Weights of a small GPT-style language model, trained from scratch on English Wikipedia: MLP 1024 GELU, 8307 steps.
Each number is 128 + 24 x the weight over its row's rms, rounded and kept within 0 to 255. Layers, rows and columns count from 0. Numbers have three digits each. The size before them is the row's rms in percent of the matrix's.

# layer 2 attention output (transposed), 384x256, rms 0.0458, rows 41-66, columns 128-255
104:128173127133140091123160110136172134112086123163161137107133117114111120117146152150144143103120157137174133121090137139125139115118091124140116088141163198089129169120109154135124136133148124137092130108149124135161106128159132165135133167138149123111141152097132119156087119084166156094065147138126145151093111114125114121157107101105106127150130128119162103145087114141093073177103
107:116149098151119101115151149135086152129150175165141099107209149134085123109168146146112109123116099151144135145119095130153114152127123170144140121131127096102119091144131101122142099119152139136124120078100117119157135135156125152177137111127114130112130124120112080162098115105120119104151172134153156153139120157180160114154103125076130097125135127123123151130142139157122129079117
114:110189149124102138130136098104158112098149160114131116118111142130124132123151087160094123130119132160183131143128131116165155131155125147103164121133152151124138166149132162102159133091103167134132119148138102147136125155174106122191123135170107152132086099135118112115137124101108135110107073136134109164171126134126113144153141110150073112108142155163174130143157131102120154156141
110:117167069104129128137123130118173134136096120134150129187135150093110131118112142171161144143116148096112108097176133123094102121124101077154124145123104118128123113103135126145108117159144129099066178108132145144114156068094139111093141120107166128141144157103152147100102122124096109130149148148133142172126144127088125160085059109104125116108154141093158112137112141109148103099138
131:147083094138115074108081134136126129138122147103117110121160144147143112100124147126160081139074117090161093120131129130133101115097168120119114104139132104149124130146141144143133101108140128121095112155163114092112103142099080121136133101151116083114165111082109154171107119100147105098108133124126137102182131134171103108126174112142107081105135135113111098120168105139138103112130
111:109114122116144145120156155113144154139151186100114129127098169094137114133119119129109098136110145149116169088126167122171140091134101123168141106124119145084118127158110111116121131107127123142117076113095129101158149129148163160170085129137144136068110132119090104160128113139122117136154132140151147094131170130139147076123125129183073148129093092121153104122147111122115131147133
106:115153098150124128139132101139073124130162108146087091115167128141128116153152140112141121084102096123115105120140131114131138144165154134136130134148203107108089143137149119138109103102129132119103146088113145078102118148097121133119140100104117085108113124113158149120142140124143178165143120168136089114151103147125146097148159117134158151150133130127098118092117155129109120078130
124:142118142169140123134143127136142107111084081146136140136137125155160133153113119102156147128125136147161135108115101152102133103140127123116107179145144108112118106123145130135125130160107114114134129157122156118143109131116136149085101096099127120125145094146105142147118114129135116151133086206144157107180149090141146131164136186148133154132125119130119124088128123123089121167145
126:146151053127145171153128166149081136162132128134116116120117094120132133127093139133100144115133102082102117122116172130142201111104100119126147129108164126162126113138137140110096109156132124178178126141117173103138168150096107140125140072121116140113088170166119120093142111135137143156107144125120143118141117135116164139138105150138164130106094123148095100131144097121130100150123
110:111116135142109102143128102127126169116077111132148144167087169112157078125162163144157131172115144124107108124124114078121123090156131079131142116141133140143096159150135110161122130115149100084116146104110111142111166135131127114142140150089172084129170127125133140113111115130130086069153137134160137077122146146090129108124143144146146140104160131111142132126130125116158123122131
119:122140110157080128109099126163122124143094145134174109115123127127129148107129118140138095133119094107088136151108101131099089113057129132159156110126154104178145074138130137112136121141173124122078121128169131123113144167160121099143103109126146164170094112154171118106113121074085156131101124145127129135130141152180141133122113135117149152129153128131119100095143111148093122104152
127:111160095140149117112113109101114137139119192145114131120135111165108144132103122130134084149110119130100123113120136138141122132124089119109110129110105100176140086157181132092101114147112143113162100154125135152106158155118132125117082111098126092129092126160116098125107115154125107143092130105163140131179137130146143130108132151099119111118127080111115119099091105168115149129138
112:150102146118122121123109186132150095153067142095116103126129093128145121157096146118165137127134146111172140104161120139097113117122103106132076084115134106176150109140178153112112109126101158158108122161141131115144157113135158182095139124135114101164135116173119126102111120182114108141106132128113107116156129124133117178112116096114156127095114161157147118130169175102131122112110
107:119138061141134107120099140088111085105129185143140090141157151128111115147125145123076109085131077098145122138134121132149111150127144084108119151081138076133118158109140099104105144148165147097103126133130116167122132133085130151181102112169159111144131095134137102159127135071132123147143157113114129173111131142138134107110115153120138123116153162125111085136118076128134148115109
109:113130158151145137171136147092089193132120119152132166121143153158082135112135119156142122117123119134162107172137111141145110138152126135144153140139120160103144099112153098119138112163183127138131129115104123164092117137107176140093126138122185162121149102151171100115123134115090098152153190105130137148110152104164115103141102155114169141149175136129123143133115140154150159094135
114:109160134181124102160123127144144139162114152120139142171094090160134140104131083116136120080151112085113116181144092142135188154115148156147102132157151145123137151115160143143158129123158095118120184128163067137121119154145135102133117113104143150112133060153107121131136122128117122112131136150112161149173155120068149087150136134154147102161118067112116111082110132139110129101111
116:113091123131192107154140140100106129169130106127077146178133153108181154138140130118142120141110152118121159112164144128136117134084126145134112108122132123123110074120122098114160078135120114147100133133133139104135202094089145113112130123136126123140176099109122129145154097142098128156127121117125115146152150115149122162101154119135097139117096107162120146141149138149090167116169
105:146124139140144139117127138118142136158141158125106102134107148160134115092135166138116097116121109092095152161137122089108104136095111068148103133101159115088153103121144174102187129093124133112133184134101121132123091163162128118126132126091135146146107108082122126129130105155146138149138143094123117124165113139156120105149132109087105168140116118098132114139109117153129155147099
100:124116145140157124134191110101151095117134138123095136121144135136143124166087103101164183123178130148103142103083141093119135109123140138121120153134124163124158113137132130134123157121102101165146123108142197119160115145121142182160125147159119133142162168184120108140140133125124111119122154105130170133076107112099121103124140146099145138145107128157148127092126107160127120151135
120:156131097172116128118110115116159112122149167103129106144133127122091125114141116137110132115127134167114157131109160160143166109115139116120131137130182142166140123150153157127129116085156140128134087137174171124149143148151127128123102165121125158092081122174124115133099135145121090095112140116144144111123142182129170120118158070139106096116100068160090123117122101151171123138149
109:110133167180154110127114111147112170156162160163119147093124094131139124091128109134092122128073167130116158123134126147153150128074172125170133155129157180125131142114107122156094125106151113117091141153115106124122142127119149125090131122083118138140119126134125107098070104183134149137128115163097081124123103147155171105088101081129095177104132084109114129104136113136125184102112
112:125132105117111118112151141157160140133142150159133123109154101105119098114146163148153115128117143127142151121115121146112170132125139158158128154137176172135124121146111134102090107102148131182132107111148097059189093150147102140165127108128122124096116150109135079149123150126144118117141129157145144115132126104133130119167136119092146117149086141132100138122133145127147161121087
100:176145144092110079101104102113150100132139131153119079125138131140115124130150173131113140145106125149126117122128101145125155121123150103111150118090155129165085146145129152114124089119112100147086109133131119147155118163139109161165116167171133112107186135138120110125126084084109132113100109118110140122089147113114159123105134103082136116131111148136084075137138108143129100068131
111:163149118137192102119134092081127105143122144126088123140139132133155132148124127139132099154132134112171098141160138090133087122162121169119145114127140113127139132103145119122166102137111102126093139082139114125115149135098127126157173140163147147145137102139180120124149162117115124083146153103151100198129153137151129130151175114101117124157112136150122128102150124119128126110142
111:126147150119116148122088104123123158127144118140149186122090122119133131111071102116152154124127142117107095131163090151111110128145157096185160087120162119155118096151135104125147105141146123069087135110167064131083133124111110108106141082154094155150138105169156140088154132101108147120135129093156078118171103093150107104130138151149123124141130117103151122068135130124155087126070
120:105176114138132176127123124131135122100117132112115093148091140124161137156178156144148105105117105160149106112132149122101117115134108133106158097130134102171105148113109163103139095114177144117124139100128109105143103139121096114113145094112125140097097129105146117095120139081158132137123076107142078092135137062142096142160137113127122124118109138097065118099141079099093180110133
# layer 2 attention value, 384x256, rms 0.0419, rows 42-66, columns 128-255
119:145082142083136150141082079105127090134133091119113126148078148140174115101130132129143162132118135152113122103147142154108121141136165139144130149124150191175139153143122161160160148122120122137131125170137147115147133115102103134128125161086121124150119116165093140094153138153159128196132141124168100135152123107103122160102143109166134123140149126112138103133122140106147078164114
124:130073093164140090114120123138122119123097087125130165151157133128113101115107162122175114093130091091087126127139128169125087120139161115147074134138147090097143125140155105145090122140116068134117175109159167145146130096061143152150114119105184108119177141117132118159140150142165150148137165134133183150076104127127115163121182154119143136145138102112117136129155151126158107109117
129:157129168141143197109137128118100126106101168153150098142114121129123096132116086093038084099134156121126102173124099135155152100106165144090161106133117200140155094138108093097122141095122148150161117134139112089135098127160111145136119149152111110135100101150114146162155114167110114125116115131134113085131131159144153115132166130162109189165149153127119105106140122155108156143120
142:128124113114165173123150117103105131089133145138105180166111155119131154106136095144110153142107106170136137139139127136159149131165104102091125136125129087137120146098111136130127130162130118109158152138101169126145112161136173147149109125076113167123136130134130087114181129165143131160134149147086128138096101136102127152158114130065134130142115116147125127168138147115146170119148
126:153130089161121121065166087130148091142139117144160131092174118152120147171141166110133154141130132111102132152128111149097112149132145142155106170123147122185133140135127129163137126154090099146146184130075120116112181084114146117141156164122110117163088104110105169085135122123153092117136111106146095170120155130123136161130143138060135149127143127124075128157132107137109114119109
124:135090153096146159141104134105109131129138156087156139139061164146147111071116156156153093128141146154108152123075158101125134148154117081080145125142082120109114112122099141106101155116129108110127089117158132151109102180133165135132123117128117165162147123151127082130089113140088093155103143101113180150136148126106092151140147117169105115094134089139138140124107122152199100192144
143:090130064126082133135135123167130168142154157109090109138100119129117134129146149142110107131157155120111128193181106075165151144181094127131178058130150141119130157116110148119104100126125146158113159098149136130090155177093141125117135158168099102138118135147141098181112169117129133127129127099152153154083151105116111104101097103122132135143122163128139129122149122110115117105152
143:170066113084128114110143117130098113096146159131169135104126161114146130122139139135102099120114148152133120151116108120142064132114163192134113179116110132110114144098103151146095128124165105126086153109145088164089100095144116106117138147122128116097137092127096113131097133093125130140146125137116075152093188105174095090112137104182116153113138108114129137121108120112123128113117
121:114189109124112164124178122168132124124138142127175105100134129143072154116144089046092096105119124135147122146139099129105133154079145134102160149131106146100159134136116116116137162110094132160146114164136115061143107138140119119153167140127121150119107096141141143115107111138154134177117115153121134139146156177128139141131151112111157105115078151150166141117141127159076095130151
131:093091121113176100123152130107069152133156138119100159141139149141112117108131104078155133131105108133159113135146128113141118148164126134118072136099148147113128121095122120141114094142147128132116174138133146130158121090129120128150132136151092119112133112137067100141151116128141134109100113136103121106078096074084126133082137133135148111153170144111163117202161149114141138147097
141:109086157116096146120170139115108078128132127164125135146150121090165147148121104149110162142100124143119111180147113135131124101136136146158136116145074130092120160054097136152099093103123109145116156086102128129130130116163147100079129175144133143144163135122100091122124125098131160109153134132116129135120119100113115107135107096154132163150144154123133109136148155094111107165097
126:110158150161119108130159093101102131058124159162137113149122127133099122166108110162112155117099099090130127125126112147148116141150103143110151106140084124100116150102082108109127122162150128138166123127080123123172098139159090114078134150113112130081099118101078161167122145075136129126153166137156117150102097137115148080153115129135119152134146128105095098169100106119120149068137
128:095081147151163146161125144119111147176114114132087153165102141106157136107155141159123110121099137161156157105106139174122133139111159111148132136112116147074094101101156144164125114136104075122109123084104153123142107136125140114100128114140113111158150131153152106089144121158132159101079109113106157088155134135087165147157082121111143143141076076126118126164188128119166118186130
118:109139127121121143115149121170136133179099126143114107143137169141150087155138187125118133169094143134101099101137128111095166124088122129119107117164122180140106097147169150131126122088138110135112108167139138111144103083154115164138102097118085115129157118169130132137184152105144121118099098149160095117171131148143145145126103132160072109105088119113165156114156144138106093152116
133:107115087099158140080149158133084110123150116117136128159126170117113139114144137133112136137135139144126161079140113076151091096152112130096136106102099131163137135146080057105113126124099134117134151136148174119169102152143140166124127146167139132135193147080163124131139103137127129122139149153134131106133110110158122137138139123094158137111129129139093120141121143126171140161114
128:156183131165094146092146101155147119088144162101140116101148081122086093178148124142099135110132108160120131128083130111173133124132113131128129102146134138128134184105124143126154150122167123131177103135110136132087084171150128170141110138084110137160100150153116162124070157131082089105118114154101133140125149123136106124102064135132099129135142134123120106109097136089133121128088
118:105131125110100108169094179115122123149098136149144129129135140121071184087116127132170126140122106151133163123143134131117138111138145163128136115139133140128134138174180050121112097124129098148131098118143140118176170096093098128107084120163098159135148142129148151103106135116167108110151115128140173085123131108086130136145166153151157130112138100164123140132148122076133125136161
112:112124117154113147124096123156137147170086101125109122102137096103119150149134139147128150127104135100152110166163136133144131150129137119142148145127095159143135189117112154141189143114151188120141133155122069141095150172105120095132157131144112096097107164106120167127093132092132101125118087119122096132140130116147116110120081103147086107103148159130098154130100118133118117071153
137:103138138108134121125144121140130114132151094127131133111157135098184104160130133104164173148116107105194109138128101157115112161126104135124117169107105132106097135114085150127117130160137117066118105093113089152126184119091149117115147136126139107161165151101108118108161094104131122130136135126109117149131128116132106142163145129138187169125107134114118142154128145098070111136081
121:153125105046105118112125101139131101128132113087165118129151159116215112133107121128194137129088119161127118127105122136113109152155112119099121135092090103139135114116126106140102130156162091139128124127132159096174161098144110109144150130146106132165171131131123097108145138101117098126113098098128139154128112115110100155141153173145136170125124122115121116118107116109098102161102
122:164114137099127150142116074084154142111158100095164143141100143159158146137114129148119142143128117139117151164126109137118107133125139113099151110097083115169103151108119154124135162152125164094137119166102180137132118122094184082130131133114099150138130112135095134098139125117104120154140144126159099153126155101123147154097125143132138123125124158162115140129080119134134104150146
110:108128131148147162165161112101103119118141146112127162174107132115175147108168108127139146160119129114140155100113148132143111132121124116162140166131146111100112118108106130132152174136166160112135148153126147133160124142115162122093154096113133159114088149087114130124149140136121151152102122140133140151154133158119131140154109113125124102153131128113116113124126145111170118159141
124:106136165149109165141133139144134128128140129113132101134138124124084110103131131149135122139093103114094152102076110121107138157133113091090092122156112110154101106139105132127149143122135154133149076148119122129136081210125157149121165124102128134165113145137128145115154098122086101162103115134137129085152139188119204141156072137140099115116163120132087163125115170115163139133089
120:130148121144126087102149116139082157140142146099119161170111171152107122143124132104108128155109099145137133149100118089153130131151117124100127155149160123102111139090102100094140113076156174188091130138122129161144117095140147192113163118130122120126147123103091148138122128129162071159115120108151109122148093143061155132119163133083146111120115151142093150158133117151157154129120
125:127116116100123127108166099081111152119179107151138130161120103142106119117106141105134109157149127116121135138130105155118173159109123109142154120134156113074113121145104088086138119131090093139115108119193137112123156105117210150133149138094139113149160126140158110116131118162153117138100174136126160179109069137114090139113126124132134127156119120161138116096122144139171105156102